Weights of a small transformer language model.
Size: width 160, 2 heads of 64 (1 for keys and values), vocabulary 818.
Architecture: RMSNorm before each block, no biases in attention or MLP, untied embeddings.
Training: a variant of Adam for these matrices, 180M tokens, 5503 steps.
Each number is 128 + 32 x the weight over its row's rms, rounded and kept within 0 to 255. Layers, rows and columns count from 0. Numbers have three digits each. The size before them is the row's rms in percent of the matrix's.

# down: layer 4 MLP down (transposed), 448x160, rms 0.0723, rows 432-447, columns 40-79
# gate: layer 4 MLP gate, 448x160, rms 0.0762, rows 433-447, columns 40-79
# up: layer 4 MLP up, 448x160, rms 0.0741, rows 433-447, columns 40-79
down432 101:049136139164105103109140160169133114134115143155099149135141171111072146092160132125115111151121161146130080127103124114
gate433 104:097150077130169225125122139144124095136090128102065080131111144064115092139142135145120119192174103157100072193094141148
up433 101:133157164120161124085075182150022155169122165149134114116141123144106166119077125183141173091094168075185133129155191164
down433 104:120132129146104148135131125078129161182157112150157105191153171151159135116123094152100141140121126124089111176105134130
gate434 094:160154189119150182108120087119135112072088181098126140094142159163120103141060135131120123178149102081164129162139151136
up434 100:187115142143089165105087110094100153105155174126127107084159109132077086176137157099188137137096087121169097112122123141
down434 106:167124152196115127149129133146135128118111135152163109127141154061109161201171131117144092096086121145173136099144076101
gate435 086:110145128139139103158182138159075135103162118156173163114194127137073075150117085070168090180058121121092125112116091038
up435 088:075190116138167088137107087093119146105132167124122167076144134113152069143109128128147117099141124066162175150143122171
down435 090:149039128101148163144100161100167104136077103153138090187119123125193180115182164180083090090156154168084092137110127139
gate436 100:151139134125093152107135098198140086162075107154117074113090111149063141123064111153127101114122165125147105135089122085
up436 101:190103110118174173147082109150152116161105100159142075145152142125127136103161123100178107082078130168167098145118111129
down436 100:214105118113122113210109108062133123160175175162097150093120120080104166131131131029139152114209117134123082115114123140
gate437 095:118155124171121060087142129158051123204106160143110120126108124116083125120115100133104087099125119100122062153059145147
up437 094:139111082127137126180186089117155182126145154142184144153112127158092092123157097158095157168165163179108140067180114143
down437 094:065108179125116125130117113069080083134153099152182105114104126109109116155102056111119067080149135106202116118088120103
gate438 100:076153158140133176097153097174122143166108173141135084102092119140155094155077114105145122119099168096145154109158122207
up438 103:188111127172135138141190133116103100115133101176208141120095150063150136143100110122101127088115094128062108074135157153
down438 103:118105079142194087134090063142143130157164100117147197069124189099121124039144154122179099149166141165157144122197099173
gate439 100:062116049089139117131118080111119098105118130132155113145094091141107232099142128094101134156171147092090082133146087153
up439 102:139120146093099122085158177084115129095124110131110158076106089116092156157143089140078082134138139058051020142138098139
down439 103:184082193151113074134192188166132122132085138114127094081128168129158086113148141106118119092101084151120121126071131161
gate440 106:039142108140195098185093086163130156117108147115158177111143185118190144178124122135139062114129094079117176107153082106
up440 105:119127119097155143148140107172154149094104131110102102100159133127168230158094141176124084146120102125056071144109096096
down440 094:182124118147116161087159155139113095183215143130122135107127136155095074060150139087111154092166135132168176117162149151
gate441 095:171110128135091138132138166102196126081096141169144082183041137092158132164124147176074151072139140157101131150151217086
up441 099:170131138194152138109102174125124104079121140095110118138126127120137152129116145143160093096102133164145145157154113138
down441 103:151081113161161147144103211121138156097090139188105111134127131057153133140116127188149119089117119190096114141118119158
gate442 105:119134101160141177114059070145155155215118126185157129117133164096112132140089181185118075122095089122117152143122137074
up442 109:147088157102107112157130111135101210096149100119190103130173093155144174134097116122123107133119153101115156114150160162
down442 107:120109181119145117086137128074123147077077089083081161092081149148132126105160114141143141080137095164121140110131115143
gate443 097:094142194106195111131136128160111137099088156118156159113129120125177134129059140120161083130132056136116158136118106107
up443 101:121112131094127155143074217143163185120138142111118141165113094085139095118149140085153156095137110124142123087095114150
down443 105:166127121164075113136114090162108110177120170187090124110162130111054048185134150083125135186106156129185130155090129167
gate444 102:127168108116155120159125103149111102078100162132118141133141136151131164064082141075100130154158093113083058130069166123
up444 097:073105142075157107111150076135198152125099140190129134124087133176153137164059110165098086150135162114117164081187130084
down444 096:128149129149126085124128114127161111121069102122111151099135123158165159064084128099067178144151102082147117141119131109
gate445 098:128183086151073093150165154136131137060113115104091124151061123131101191119155125180074163124096146142139139051096202125
up445 104:095138116168184132136115127114120141127143164128089141054118127118124113059061139113144136117206149108124085153151123081
down445 099:129173133177175113072138150175128089089029123119095167098130196173089137088142133150122143164085171128108125112083140117
gate446 104:127103072169142159196110142115120132088144163151117063123133159155092165148069119140127150102123161132100154096060162176
up446 098:099159144098135130090117098147172072182150122083162169136133127144173171113159101097126123137152149134156080169151080117
down446 100:141126105121092160143056111138203083123136190139118126114135127134139170151121134073135121197209108094202116127139063135
gate447 098:061138113134176076160108111134190087159097110130102131118115154116133113118081126120073126160151078109095091095115149123
up447 105:133092134118089141097118180075170159198165117140122074118099105111101048085099110134185143123103155118091142140158123170
down447 105:184140173152149144133131184180042163126088160180141069162140103114106151110139153125147120169134160185135149145122093102